{
  "n_layer": 16,
  "d_model": 256,
  "n_head": 8,
  "n_kv_head": 8,
  "head_dim": 32,
  "d_mlp": 1024,
  "vocab_size": 2048,
  "activation": "swiglu",
  "norm": "rmsnorm",
  "norm_place": "pre",
  "norm_eps": 1e-05,
  "positions": "rope",
  "rope_base": 22400.0,
  "rope_fraction": 1.0,
  "qk_norm": false,
  "attn_scale": 0.177,
  "bias": "all",
  "tie_embeddings": false,
  "parallel_block": true,
  "extras": ["capped logits"],
  "init": "normal",
  "init_std_qkv": 0.0392,
  "init_std_o": 0.00693,
  "init_std_up": 0.0392,
  "init_std_down": 0.00693,
  "optimizer": "muon",
  "lr": 0.0122,
  "lr_mult_qkv": 0.4,
  "beta1": 0.93,
  "lr_head": 0.00795,
  "grad_clip": 2.0,
  "warmup_steps": 200,
  "schedule": "wsd",
  "decay_fraction": 0.933,
  "decay_shape": "pow",
  "final_lr_fraction": 0.1,
  "batch_tokens": 131072,
  "seq_len": 256,
  "doc_mask": true,
  "train_tokens": 877100000,
  "steps": 6692,
  "dataset": "wikipedia_en"
}
Each number is 200 + 40 x the weight over its row's rms, rounded and kept within 0 to 999. Layers, rows and columns count from 0. The size before them is the row's rms in percent of the matrix's.

# layer 11 MLP down (transposed), 1024x256, rms 0.0232, rows 159-167, columns 128-255
095,110,205,221,237,204,211,146,154,218,217,172,194,249,124,245,150,192,196,222,90,181,200,200,207,204,204,203,221,214,200,128,167,194,188,219,188,210,157,239,197,266,205,139,213,255,185,233,293,162,166,165,298,255,209,256,184,139,189,170,218,255,192,251,168,158,239,227,208,235,143,193,230,218,187,150,155,154,228,196,192,204,157,159,144,184,171,274,163,213,294,217,215,251,131,195,236,140,232,247,213,217,213,189,185,256,207,173,174,182,154,134,258,139,178,177,135,190,212,198,221,181,199,147,238,256,195,209,159
099,143,192,147,190,227,205,196,193,232,145,106,234,143,169,137,142,184,120,175,246,248,103,193,144,203,204,206,189,148,184,232,205,165,201,205,261,213,211,202,218,180,226,190,155,280,192,250,190,162,166,225,223,191,161,243,151,225,175,264,212,178,135,172,154,208,264,175,217,264,163,155,208,215,144,250,231,201,263,184,242,211,192,195,211,233,156,179,212,200,203,177,151,172,148,141,267,208,210,215,186,226,180,208,199,249,219,171,208,186,251,226,176,207,207,185,137,207,140,178,197,144,224,271,181,227,208,256,260
103,184,181,176,228,275,205,163,191,206,232,177,212,253,230,180,222,148,76,218,203,182,184,120,257,191,223,169,197,170,251,170,269,243,238,139,233,269,205,184,203,215,212,262,148,220,145,258,155,143,204,130,157,220,231,170,147,201,196,222,221,153,221,144,164,135,218,176,224,234,179,227,144,208,149,220,249,144,85,185,155,277,227,157,146,230,195,140,178,237,170,195,255,189,227,203,87,232,213,199,174,199,241,207,168,144,171,197,166,196,207,233,201,126,163,241,227,212,221,195,203,179,223,197,236,222,238,128,193
099,245,203,153,189,179,163,260,201,154,185,187,248,177,295,202,215,259,240,191,262,164,204,133,250,113,233,144,255,198,299,182,185,142,228,206,213,118,131,221,194,206,130,187,208,196,199,162,219,232,99,153,197,234,189,232,157,177,240,210,165,191,233,169,264,198,164,221,137,193,213,181,200,237,220,214,142,233,198,162,267,247,189,235,206,194,152,273,166,111,217,200,234,241,214,220,199,222,185,144,174,273,254,221,216,210,190,195,238,185,164,247,149,210,228,238,189,178,229,212,169,175,134,252,161,180,194,187,245
103,193,233,224,194,202,145,218,238,213,239,129,323,169,194,170,208,234,166,195,200,190,186,161,210,154,279,234,223,170,252,172,180,220,272,200,181,179,138,247,135,222,219,156,237,179,249,165,177,189,188,214,160,240,185,152,135,205,204,286,198,225,157,227,227,180,226,221,239,232,173,181,208,130,218,205,252,160,198,152,209,251,203,242,208,179,147,159,182,146,282,196,327,204,125,178,196,157,156,211,178,217,193,127,242,170,138,214,242,242,223,224,165,158,241,218,213,217,195,193,204,260,171,154,68,254,180,254,263
101,263,251,188,165,241,237,207,312,134,177,220,226,216,163,137,183,214,219,279,212,200,200,181,246,241,205,265,215,219,183,98,127,215,209,219,194,241,232,208,195,250,218,222,207,134,179,202,244,208,141,214,206,214,210,190,175,158,243,160,213,231,197,206,178,257,226,127,174,279,229,240,127,188,203,151,157,158,148,201,239,125,217,254,254,214,201,168,216,194,257,150,181,210,267,168,284,223,257,296,176,203,211,274,200,210,247,222,240,159,254,175,224,128,132,204,171,222,162,227,184,199,169,261,357,187,221,153,218
103,84,208,205,212,315,240,209,135,186,254,149,245,248,177,223,234,209,196,157,157,254,258,200,255,165,198,213,144,216,159,206,216,191,249,173,203,119,237,191,190,243,225,228,230,272,209,199,168,274,199,174,251,210,227,221,271,168,223,256,156,249,206,170,197,133,187,178,163,214,139,188,172,227,247,266,208,282,236,169,147,183,198,108,269,208,205,209,189,270,218,205,170,161,200,250,269,256,166,201,178,152,221,196,243,191,148,196,237,182,183,221,196,118,196,225,209,121,197,221,103,245,179,221,219,211,191,253,193
105,209,247,205,142,246,245,167,214,135,163,176,209,231,236,249,180,135,235,166,217,143,139,187,258,143,198,209,179,172,190,257,137,188,168,205,230,174,127,214,169,205,138,229,219,180,196,185,176,207,203,144,238,197,183,164,162,231,205,177,173,282,149,167,138,221,263,236,213,156,160,221,123,191,204,219,143,171,160,194,184,190,228,197,241,205,230,172,187,240,157,221,195,274,238,174,215,208,249,185,136,214,179,275,137,118,231,126,148,167,209,149,154,160,234,241,246,192,187,219,220,189,161,179,133,243,211,135,182
098,148,188,212,231,229,236,182,255,114,132,156,119,295,193,193,229,172,191,169,207,167,199,190,198,212,179,240,241,217,251,195,233,149,238,184,226,253,185,229,222,212,235,232,213,190,257,227,198,269,210,165,240,159,158,229,172,257,188,170,123,150,149,187,243,187,228,254,235,192,307,152,267,192,134,187,204,244,186,241,218,180,184,213,182,128,180,205,232,238,239,233,213,141,193,215,245,144,202,145,213,164,143,195,185,166,223,152,198,258,173,219,192,167,201,259,199,105,175,238,226,222,228,226,304,180,166,218,234
# layer 11 MLP gate, 1024x256, rms 0.0866, rows 160-168, columns 128-255
099,204,298,178,198,208,230,245,167,138,169,221,190,248,175,187,129,223,230,226,181,203,167,212,213,204,173,195,168,194,193,145,254,191,162,260,163,187,231,143,169,197,219,227,183,158,187,188,153,239,172,210,194,205,180,168,255,220,251,197,154,195,209,161,165,188,219,158,197,213,226,117,141,181,205,242,163,184,212,219,202,172,150,184,176,208,266,220,259,184,261,247,214,170,194,157,162,190,236,242,191,241,176,178,168,199,140,226,227,197,166,204,157,140,214,190,195,244,140,99,174,312,151,237,178,132,221,108,149
105,150,146,195,157,244,157,212,146,169,196,187,205,169,203,232,194,196,240,114,200,192,266,161,78,188,202,193,198,157,198,195,202,183,237,98,232,196,232,209,184,273,139,262,191,204,117,152,211,154,237,179,178,182,205,268,166,159,187,229,141,114,213,206,223,216,235,191,158,228,247,169,289,290,198,187,216,118,194,214,193,216,255,190,182,243,211,72,213,202,191,207,180,174,254,204,181,121,162,184,229,82,223,227,208,153,262,156,216,242,216,239,209,170,121,161,164,183,169,173,188,218,177,213,150,285,210,220,183
098,189,131,257,190,181,246,189,214,184,247,227,168,144,185,227,187,195,221,207,212,168,241,229,158,128,200,237,213,246,125,221,60,258,182,196,217,236,177,251,228,144,250,133,196,179,240,190,192,208,259,183,172,200,224,162,135,212,168,261,179,187,168,202,191,200,216,159,226,183,282,231,216,173,167,235,175,213,236,203,222,169,233,203,176,218,234,150,201,227,270,192,186,180,279,229,213,175,218,178,219,267,164,203,187,201,205,168,127,162,184,167,245,173,185,218,183,259,159,221,247,160,215,231,140,177,266,101,262
108,166,222,224,142,153,214,231,180,169,134,263,197,200,170,266,184,230,177,164,160,250,171,252,219,237,231,152,276,144,187,234,231,258,243,195,256,249,174,266,172,208,176,239,246,255,209,198,273,200,229,99,258,210,186,280,171,220,201,193,209,170,243,196,213,177,144,201,165,147,203,261,203,200,193,110,193,96,222,139,215,180,254,143,195,246,176,145,249,226,131,211,248,142,173,214,267,203,186,164,127,219,193,220,81,194,174,160,205,156,212,196,192,141,182,143,185,217,234,168,233,190,278,243,134,239,254,219,147
101,161,128,225,189,221,211,258,147,209,193,189,180,265,213,241,175,169,190,232,175,173,221,167,252,161,158,176,163,167,231,199,156,217,198,179,250,226,211,182,239,232,211,156,183,221,171,119,220,215,179,188,210,206,178,240,210,240,218,260,222,172,230,216,256,183,293,243,204,113,177,148,227,167,248,169,219,173,149,191,170,291,214,188,139,223,279,180,256,193,242,248,200,205,234,232,211,168,238,223,210,199,183,129,165,163,191,242,128,251,137,227,73,255,270,207,133,154,188,149,179,296,135,198,236,164,191,247,208
103,226,212,171,236,169,173,158,239,206,329,226,230,280,115,196,151,184,204,226,232,136,225,212,280,218,152,179,213,263,266,176,170,232,210,215,143,238,177,210,178,195,127,221,186,208,210,219,179,210,234,216,218,327,234,211,205,183,245,176,152,206,188,178,160,156,260,231,190,209,277,160,199,193,217,211,230,220,180,187,190,203,258,266,103,241,224,240,202,161,236,200,251,242,213,248,140,161,151,295,229,177,252,183,178,169,192,156,171,184,190,187,206,207,167,147,175,270,145,241,196,201,147,236,230,200,233,100,206
106,218,223,230,177,167,223,220,186,196,189,241,248,107,307,268,206,248,267,126,273,147,184,213,214,241,156,145,196,162,170,220,217,155,229,153,260,239,220,231,243,208,160,160,156,273,197,270,174,183,235,235,156,221,231,213,144,180,157,183,177,174,212,252,135,205,151,198,256,145,240,172,148,182,167,203,151,183,270,231,192,135,164,200,203,254,225,200,135,211,214,223,192,125,110,221,207,237,201,196,236,172,193,157,219,148,217,210,170,214,173,218,182,185,153,208,200,190,213,247,212,207,267,195,189,162,165,182,175
099,172,256,205,115,154,207,215,259,241,313,176,166,258,168,163,240,122,247,224,201,176,257,183,183,225,102,252,204,252,203,249,181,287,247,185,214,266,189,196,88,184,178,207,240,167,180,236,190,204,195,203,202,162,239,218,190,168,127,274,170,212,211,148,198,200,304,191,188,200,199,232,222,270,205,229,217,254,217,192,183,238,249,162,212,204,255,175,244,175,270,235,141,259,286,158,221,130,198,170,263,194,179,141,196,199,212,227,242,272,182,189,128,190,209,232,191,263,233,192,208,252,205,217,175,176,209,167,220
093,185,258,249,301,186,211,160,258,200,226,209,238,161,262,180,133,275,153,143,242,271,174,219,253,234,188,207,205,221,137,185,172,262,208,240,190,191,246,192,139,156,181,231,180,200,172,184,224,247,190,195,187,284,209,219,268,186,227,143,136,210,280,194,240,214,195,182,128,191,199,259,213,168,208,234,257,225,216,235,235,147,202,192,202,212,145,270,191,88,198,188,117,205,244,205,182,191,199,203,199,176,239,228,232,211,231,99,158,157,293,187,204,239,214,212,204,250,144,245,244,118,190,189,186,236,255,201,235
# layer 11 MLP up, 1024x256, rms 0.0942, rows 160-167, columns 128-255
097,181,220,133,271,165,224,172,251,187,241,212,201,160,189,206,116,192,169,251,119,194,144,179,232,199,232,176,192,157,176,184,274,233,221,209,177,168,150,211,165,176,148,149,197,182,157,126,194,267,187,256,244,216,170,186,199,144,156,203,239,210,246,170,208,241,169,204,191,228,233,154,210,296,242,220,198,206,218,248,142,203,209,173,195,142,244,199,125,248,130,205,256,184,224,157,168,158,167,165,186,285,203,219,181,163,205,207,162,205,259,170,187,138,246,146,132,254,248,212,212,180,219,145,192,194,141,152,192
104,153,219,159,124,197,190,164,211,202,319,258,210,243,173,176,199,228,144,218,144,231,188,180,262,153,246,193,232,217,201,203,132,254,270,223,196,207,216,253,266,212,176,247,255,165,193,258,171,94,211,164,206,217,177,214,242,202,240,194,167,219,305,222,228,178,208,192,113,228,164,216,189,167,307,182,251,223,143,147,252,167,138,233,150,237,213,253,182,180,223,189,172,202,201,269,206,195,269,225,175,92,212,196,179,242,182,243,203,207,183,269,210,225,201,203,159,227,207,159,153,160,255,203,165,187,215,203,138
102,195,302,209,303,171,160,200,127,168,135,230,200,158,178,223,206,233,212,292,209,177,201,172,206,164,241,189,199,154,290,264,121,224,149,207,252,226,152,230,238,134,182,232,219,164,251,198,154,248,144,197,128,224,193,202,141,172,206,211,170,205,239,238,124,192,159,208,237,156,209,211,250,174,166,194,183,280,225,129,195,218,111,191,202,164,188,201,154,159,209,190,171,280,207,287,181,190,215,154,151,197,184,170,162,211,253,232,291,254,201,193,265,224,202,207,131,168,168,167,262,191,274,260,239,166,212,224,208
110,250,231,225,178,112,173,282,232,205,216,161,136,214,204,189,235,241,219,157,146,240,189,267,241,240,218,277,180,258,194,124,170,231,168,188,217,111,170,161,150,158,178,135,149,208,218,165,209,204,211,219,279,168,177,202,239,185,149,234,196,145,199,204,168,148,78,279,188,193,204,291,120,141,189,179,205,266,152,194,111,165,223,195,170,177,238,233,147,235,209,131,204,211,249,215,200,234,136,204,192,237,195,195,275,185,239,232,168,249,249,209,186,217,225,188,198,171,209,233,201,200,160,124,260,177,213,156,251
092,155,217,138,256,159,181,170,205,172,217,175,277,163,239,267,156,184,244,190,246,234,203,120,253,177,205,193,165,202,228,131,203,117,174,168,270,193,250,220,310,251,159,155,202,203,227,174,189,171,188,136,241,188,243,228,193,212,177,227,186,255,260,163,195,227,253,240,222,243,208,247,234,154,183,311,244,166,229,199,193,242,186,243,185,212,116,258,206,168,182,166,239,239,206,125,198,223,177,139,199,197,195,230,284,148,219,157,207,262,161,198,224,190,153,172,213,237,254,197,223,232,223,145,188,198,206,228,218
105,251,130,153,216,217,165,211,225,175,138,177,241,171,244,227,168,194,207,189,273,216,159,159,209,218,123,238,224,211,250,252,164,213,170,177,245,140,196,221,182,207,212,210,185,307,187,217,222,260,233,259,267,219,140,217,188,181,140,177,165,278,132,187,200,181,180,205,168,113,212,145,266,251,224,271,169,247,192,196,148,199,221,172,196,157,164,204,219,213,251,159,255,244,170,217,201,247,217,178,231,147,192,241,214,175,142,196,256,176,87,353,195,161,217,219,232,164,233,197,194,181,260,188,189,225,187,199,253
094,237,254,196,150,241,179,204,232,147,202,171,234,156,220,161,293,206,186,265,160,131,233,173,223,161,200,251,193,216,179,227,155,158,215,183,171,172,150,189,304,237,142,109,203,254,200,165,181,210,238,275,243,171,250,190,167,226,210,229,164,244,191,189,213,220,216,294,152,251,92,242,200,228,181,104,171,203,166,154,207,193,197,160,183,158,206,170,174,245,173,238,142,233,179,225,201,271,196,192,120,212,243,252,83,265,156,248,233,219,228,163,194,226,184,264,230,153,163,164,192,50,177,220,187,209,214,218,179
098,153,167,137,202,247,265,212,240,233,186,188,204,189,228,167,209,227,181,200,217,168,183,268,188,124,207,186,137,234,183,208,175,176,240,250,244,133,180,157,97,277,209,334,196,123,189,202,186,221,164,187,243,177,128,270,207,149,127,94,154,235,217,160,165,178,209,281,122,179,277,173,135,208,207,211,175,196,228,174,203,192,261,188,163,197,169,185,183,265,206,208,127,197,155,217,205,219,169,212,140,252,207,213,168,149,208,151,198,135,257,236,175,194,202,223,262,172,193,174,201,239,234,198,142,148,233,209,234